config.yaml
num_attention_heads: 4
norm: "rmsnorm"
norm_place: "pre"
rope_fraction: 0.5
attn_scale: 0.125
bias: "none"
parallel_block: false
extras: ["local attention windows", "paired heads", "shifted keys", "gated attention", "exclusive self-attention", "value embeddings", "hashed n-gram embeddings", "an embedding shortcut", "learned residual scales", "skips across layers", "weighted sums over earlier layers", "capped logits"]
init_std_qkv: 0.0375
beta1: 0.9
lr_head: 0.0045
doc_mask: true
Each number is 128 + 24 x the weight over its row's rms, rounded and kept within 0 to 255. Layers, rows and columns count from 0. The size above them is the row's rms in percent of the matrix's.

# layer 3 MLP down (transposed), 1280x320, rms 0.0538, rows 572-581, columns 160-319
size [ 99 105  99 106 101  99 101 101  98 103]
[[149 108 144 151 140 131  85 133 124 155 133 157 135 133 171 149 125 183 119 149  98 141 100  71 131 124 126 127 105 144 112  87 146 127  91  95 146 152 125 137 171 115 153 138 143  90 127 154 134 141 113 147 118 119 106 162 122  94 128 131 135  86 141 126 114 164 116 145 180 121 148 101 119 136 183  87 128 138 109 139 118 137  60 115 162 136 128 128 133 162 108 135 124 150 114 149  96 101  97 121 131 125 114 127 136 159 119 120  94 105 129 102  91  75 143 172  91 124 160 169  84 135 173 158 150 122 112 154 141  65 118 156 113 166 105 153  94 112 111 135 138 109 138 151  94 166 105 164 143 116 144 113 105 173 131  96 159 119 132 159]
 [135 115 143 133 169 146  95 109 128 125 103 149 133 119 122 147 128 123 127 159 163 129 127 148 121 122 136 109 103 141 144  92 142  74  99 146 138 113 124  98 112 110 134 174 130  85  69 100 148 160 134 118  92  77 155 127  97  98 110 132 126 133 140 102 112 126 162 121 111 115 150 145 113 129 123 108  82 138 151  97 114 105  93 157 141 142 148 110 122 105 118  82 139 141  84 137 138  96 129 122  57 120 113 135  85 135  81 127 117 184 108 128 126 118 127 134 157 140 113 155 138  96 185 118 140 103 110  98 138  93 104 123 107 135 103 153 172  87 116 156  65 169 153 128  86 105 144 177 174 126 184 120 112 181 131  99 149 137 136 134]
 [110  97  96 162 117 140 129 101  85 134  88  91 110 113 114  85 136 163 130 124 151  97 121 117  96 165 119 138 103 125 151 149 113 152 113 113 120 144 172 123 158 121 125 121 126 163 107 112 111 139 107 140 151  91 104 151 106 101 125 128  95 131 146  88 122 147 139 152 136 149 191 115 109 152 144 105 133 132 115  67 138 139 157 120 110  96 130 117 167 150 115 122 168  94 143 119 106 118 147 162 136  99 131 118 115 170 166 149 158 129 129 113 152 101 136 164 132 137 156 150 108 119 142 102 142 114 127 138 130 168 110 124  86 129 170 114 102 146 136 153 124 144 103 122  93 178 162 134  89 113 109 137  94 142 152 126 123 109 166 149]
 [110 115 123 115 127 116 111 141 165  89 179 129 105 124 150 174 156 118 116  98 147 143 104 118 101 145 109 120 138 117  82 117 113  68 123 105 113 117 130 120 100 160 100 109 122 105 128 157 152 194 105 105 130  97  95 130 127 142 119 115 128 101 114 138 148 178 119 149 132 143 148 131 120 141 128 135 152 121 156 130 183 138 115 109 138 131 141 116  87  86 119 120  89 110 137 131 139 143 152 136 174 172 130 116 163 183 169  91 141 174 116  94 147 146 148 139 141 106 119  99 131 134 164 139 130 172 115  71 122 125 100 147 105 140 136 105 152  85  98 143 107 124 152  87 124 105 132 132 111 111 143 133 153 150 141 131 165 122 118 168]
 [137  92 107 122 107 123 130 123 134  92 134 147 135 109 163 101 124 147 152 113 100 191 127 144 105 154  96 128 108 104 128 110 115  78 136 129 142 109 115  76 117  87 106 138 137 141 132 132 147 130 141 148 101 105 102 146 117 121 130 125 147 168 128  86 105 115 121 135 136 169 126 142 148 134 125 156 150 167  91 131 139 166 166 136 145  93 110 126 122 109 121 122  99 152 161 124 142  96 121 151 165 113 139 115 154 139 155 147 183 127 101 117 109 127 109 142 154 124 136 128 165 130 117 122 103 147 132 154  91 110 106 101 161 133 153 102 141 143  84 123 167 105 170 130  98 103  93 131  96 123 135 167 140 144 140 104 115 111  97  94]
 [ 94  78 136 134 149 104 120 135 113  97 125 153 151 149 118 149 105 129  95 176 130 131 162 155 101 169 122  89 149 147  90 182  95 132 106 177 126 134 113 130 106 142 120 142 136 131 119 132 151 145 141 129 102 184 115 107 179 160 101 124 134 129 191 122  97 150 174 145  88 100 180 140 117 133 141 146 114 104 119  79 117 149 134 105 100 104 114 113 151 109 119 160 109  61 119 114 170 115 114 116 148 128 127 125  96 143 118  94 133 108 181 121 160 114 159 148 135 130 144 138 132 159 130 129 126 178 141 156 113 190 132 128  84 103 146 155  99 121 124 187 121 161 137 186 137 116 144 126 140  96 150 149 133 101 150 151 141 164 134 107]
 [117 137 111 147 105 169 123 147 113  88 108 135 131 128 123 133 138 156  92 146 117  94 137 151 135 116 139 153 163 158 124 110 176  89 156 121 119 130 103 132 122 155 132 128 142  79 125 139 112 137 128 105 108 143 143 153  97 120 150 121 155 127 116  85 159 139 128 102 138  84 120  95 114 137  84 143  84 133 162 147 125 165  96 148 154 130 102  85 146 111 111 118 151 144 120 122 109 127 127 160 128 159 106 161 166 133 113 122 136 124 132 118 157 101 121 106 145 146 178 154  87 142 141 138 154 145 113 106 136 105 175 122 115 141 181  58 120 118 122 111 122 154 149 120 127 143 182  97 115 166 147 168  99 160 129 131  90 143 125 137]
 [162 170 136 153 118 166 110  99 115 148 144 116 107 126 136 149 119  98 116 132 133 146 166 121  94 125 160 109 126 120 101 142 131 144 163 145 125 163 126 155 165 141 131 119 146 121 149 120 124 148 158 120 132  84 155 141 147 115 114 136 106 165 102 140 163 148 113  86  93 139 144 124 104 117 155 154 132 143 122 144 133  95 148 157 130 111 103 122 145 100 155 134 122 132 161 107 127 167 109 133 140 142 141 140 107 140 155 125 144 126 135  96 133 159 122 127  99 165 137 136 146  90 106 119 137 119 125 141 141 178  83 143 162 155 149 149 105 107 144 115 152 118 153 112 100 105 114 113  86 102 157 149 104 130 112 147 166 136 111 160]
 [165 136 109 131 119 108 176 143 100 111 157  86 113 135 164 107 145 120  88 124 143 105 123  77 118 104 152 136 109  93 139 113 134 197 172 137 132 127 134 168 119 108 126  83 138 151 119 160 130  83 144 135 143 109 116  86 136 113  85 125 170  93 133 133 160 128 142 125 108 104 118 160 164 159 164 195 107 123 131 153 155 151 114 113 118  95 142  99 126 120 139  58 120 164 116 115  98 130 134 182 138 162 119 130 116 114 131 165 115 146  92 130 150 147 143 106  80 136 133 164 116 149 121 160 124 103 119 122 140 138  71 171 141  92 109 120 150 118 159 106 169 153 116 109 130 151 127 143 124 111  94 132 118 106  91 109 146 151  96 143]
 [108 154 116 138 137 153 102 105 143 117 134 171 116 128 129  78 161 153 106  90 154 140 118 136  97  97 129 141  99 121  89 138 151 109 121 135 154 176 111 110 187 180 119 137 121 164 120 134 114 131  86 154 157 133 123  90 110 121 136 116 148 162  97  97 109 144 140 105 105 126 141 122 113 103 153  60 162 142 162 101 120 127 127 179 113 141 116 134 120 161 149 100 133 124  92 147  91 140 134 101 146 133 179 157 149  93 141 162 161 115  99  90 140 153 131 165 174 114 147 114 105 125 132 113 145 120 113  94 137 128 103 136 151 177 131 124 115 161 117 119 106 113 123 142 126 136  93 113 135 132 150 136 162  79 106 154 129 119 151 142]]
# layer 3 MLP up, 1280x320, rms 0.0538, rows 573-582, columns 160-319
size [104 101 109 102  96 103 104  99 111 100]
[[118 117 125  73 176 107 129 184 167 131 113 110 123 110 192 111 147 129  86 147 115 100 145 133 169 146 122 128 107 129 128 110  63 136 135 148 125 123 166 144 144  84 123 188 138 125 124 157 144  95 113 112 146  97 122  98 142 122 103 132  90 130 126 132 103 113 115 123  99 101 124 161 141 119 116 154 118 112 134 161 137 157 118 142 112 162 174  94 127 111 175 106 106 147 130 123 106 132 148 100 115 121 120 113 158 158  79 136 160 139 140 120 132 105 155 170 129 141 119 133 127 144 122 161 153 105 102 134 129  95  91 104 147 143 106  89 153 147 138 169 127 149 146 168 127 109 122 125 132 149 106 175 135 157  70 156 103 158  90 141]
 [122 129 152 121  77 106 147 129 113 126 128 103 170 115 109 111 153 146 111 127 138 125 143  71 117 100 114 134 123 135 130 122  94 139 140 129 177 133 131 132 134 167 118 113 134 131  71  78 141 125 146 127 126 113 134 166 136 113 164 148 123 173 149  96 108 146 125 131 134 101 126 157 195 162 142 160 105 102 124 100 129 116 147 111 162 126 100 139 132 150 136 125 118 112 101  90 107 130 146 161 121 101 145 116  99 139 191 157 135 129 180 103  99 109 179 156 120 132 140 104 122  93 122 164 162 120 127 150 103 159 150 105 101 113 184  98 143 145 146 126 136 153  98 142 126 158  84 117 139 104 124 106 121 158 160 154 126 124 118 110]
 [122 126 157 137 129 152 120 148 145 126 135 117 152 112 165 143 133 118 110  94 164 132 140  98 107 144 142 103 118 131 110 132 130 155 149  84 131 128 121 113  90 162  92 149 163 118 124 119 182 127 143 148 141 137 123 158 160  99 135 110 128 133 107  84 154 154 118 132 127 137 155  90 175 132 121 107 138 127 128 140 162 113  77 131 127 155 140 154 111  59 118 122 169 161 108 147 122 125 163 100 153 173 107 122 129 160 179 122 116 126  81 107 131 136 123 113 159 119 120 113 123 112 132 199 134 180 103 133 162 158 125 140 135 130 137 121 143  95 143 164  85 101 129  96 153 149 137 124 109 123 115 128  89 155 159 168 105 140 110 118]
 [131 100 133  90 107 124 139 117 133 125 108 127 147 128 148 159 151  84 163  86  87 132 144 156 177  91 111 128  84 134 113 118 143 126 100 143 133  95 108 153 128 102 148 153  85 132 136 149 146 129 132 131  84 122 137 128 125 127 133 124 159 149 112 148 120 128 118 104 113 116 103 114 103 123  79 155 174 113 151 157 102  92 103 120 101 131 132 150 129 153 113 189 121 137 125  70 175 129  88 138 125  96  97 114 110  99 143 143 119 114 113 138 121 152 104 149 135 124 123 106 142 123 132 152 114 126 128 156 107 129 118 117 111 153 147 184  92 139 144 139 146 158  94 114 126 112  83  94  97 159 128 134 130 153 146 121 123 127 113 126]
 [ 90 116 117  74  78 131  99 165  92 141 111 135 103 135 121 175 105 150 106 145 114 158 141 129  99 139 146 139 105 134 104 135 105 141 109 165 109 114 105 157 100 110 148 124  87 102  96  99 157 151 131  83 133 116 114 135 140 131  97 158 101 153 125 122  89 115 159 104 111 146 103 147 157 115 112 130  96 149 127  99 132  99 115 131 145 161 117 168 101 128  86 142 142 113 152  99  92 160  85 171  86 114 110 120 104 119 134 153 123 107 124 103 104 152 158 124 132  83 131 107 147 127 147 124 132 157 149 155 136  98 116 156 143 131  88 128 107 102 132 135 115 127  70 167 154 156 140 139 138  96  92 126 103 150 156 119  76 142 143 131]
 [111 146 106  63 172 148 134 145 118 118 152 103 113 136 118 166  65  99 114 126 107 144 119 126 144 111 128 145 137 164 170 161 148 136 110 149 131 125 153 155 121 106 128 124 107 122  97 126 151  85  77  89 116 156 175 118 111 141 125 148 128 111 154 165 171 118 133 123 107 126 104 103 132 160  83 147 107 145 139  78 115 136 150 147 125 115 115 120 109  93 105 126 113 139 130 150 129 103 135 101 130 108 158 153 134 128 134 116 147 158 135 129 158 156 140 104 121 124 137  92 107 107 171 127 152 142 137 144 179 149 128 143 148 132 110  95 118 109 147 138 127  99 164 143 113 109 126 140  81 116 117  97 117 108 153 110 126 110 157 107]
 [159 129 121 103 106 141 111 107 135 128 102 143 181 125 143 133 148 124 104 101  98 169 133 156  96 155  87 174 168 150 120 108 104 154 151  84 139 115 146 151 102 124 156 142 114 100 150  92 121 139 133 109 151 135 151 148 168 107  92 112 123 150  60 167  61 118 145 126 109 155 138 148 145 160 135 125 118 181 147 188 151  88 163 102 142 144 133 125 127 147 123 134 115 152 117 131 130 137 164 110 127 115 110  91  93 151 155 116 152 150 143 100 150 141 132 117 117 135 167 154 128 105 139 138 121 162 156 109 139 119  99 102 139 134 182 174  98 153  91 154 132  95 151 124 115  89 109 118 121 161 105 146 118 141 126 147  98 162 133 104]
 [157 142 169 127 124 166 144 148 146 131 165 151 121 145  97 164 139 125 141 130 134 124 166 122  90 160 135 135 137 105 123  68 113 112 165 148 116 114 140  81 137 160 124 113 188 144 112 126 150 144 153 163 128 139 167 128 125 133 112 125 144 118 152 137 156 100 150 120 156 102 115  86 143 134 140 130 150 121 107 162 138 144 123 116 130 118 130 132 154 159 107 126 166 133 106 148  69 157 169 185 137 120 123 143 116 117 118 156 139 161 111 144 105 122 144 119 130 125 160 168 121  80 130  96 148 124 132 138  75 107 149 145  71 141 146 147  80 155 121 141 129 114 118 124 126 119 132  76 163 145 150 142 123 149 147 124 133  94 145 128]
 [131 148 123 143 132 127 161 137 169 123 146 154 156 117 115  90 154  75 118 157 103 104 174 108  96 116 147 153 139 163 102 124 114  92 100 109 138 160 125 137 171 160 151 134 139 135 115 176 185 125 140 140 128 106 102 130 101 120 157 108 101 126 115  93 124 117 147 111 135 139 144 145 117 150 131 122 149 101 148 129 134  93 131 140 132 181 157  88 135 120 164 115 117 117 121 118 154 151 141 148 142 132 116 151 101  99 147 149 142 135 142 156 130 174 106 135 109 129 141  89 122  84 127  95 171 104 108 101 165 154  92 115  83 217 166 143 114 128 130 124 135 148 118 127 179 134 131  91 139 110 143 169 153 120 141 138  82 109 125 106]
 [ 90 121 118 127 141 152 148 207 121 119 111  89 128 130 192 147 141 128 110 155  91 148 122 149 111 121 148 126 109 165 138 131  94 160 114 128 145 156 150 134 128 154 156 119 133 133 100 132 102 116 117 177 164 127 135 114 115 134 169 166 112 149 123 100 133  94 115 160 160 110 196 146 135 154 121 128 145 135 149 126 125 150 135 120  97 149 150 154 158  93 183 124 138 125 113  65 137 117 109 120 132 168 143 126 163 120 112 123 108 176 121 142 137 154 135 130 117 154 102 166 124 160 146 100 118 117 187 131 118 114 124 113 147 112 142  97 129 137 105 161 125 152  99 131  85 124 136  98  98 125 142 152 101 150 103 145 124 193  96 147]]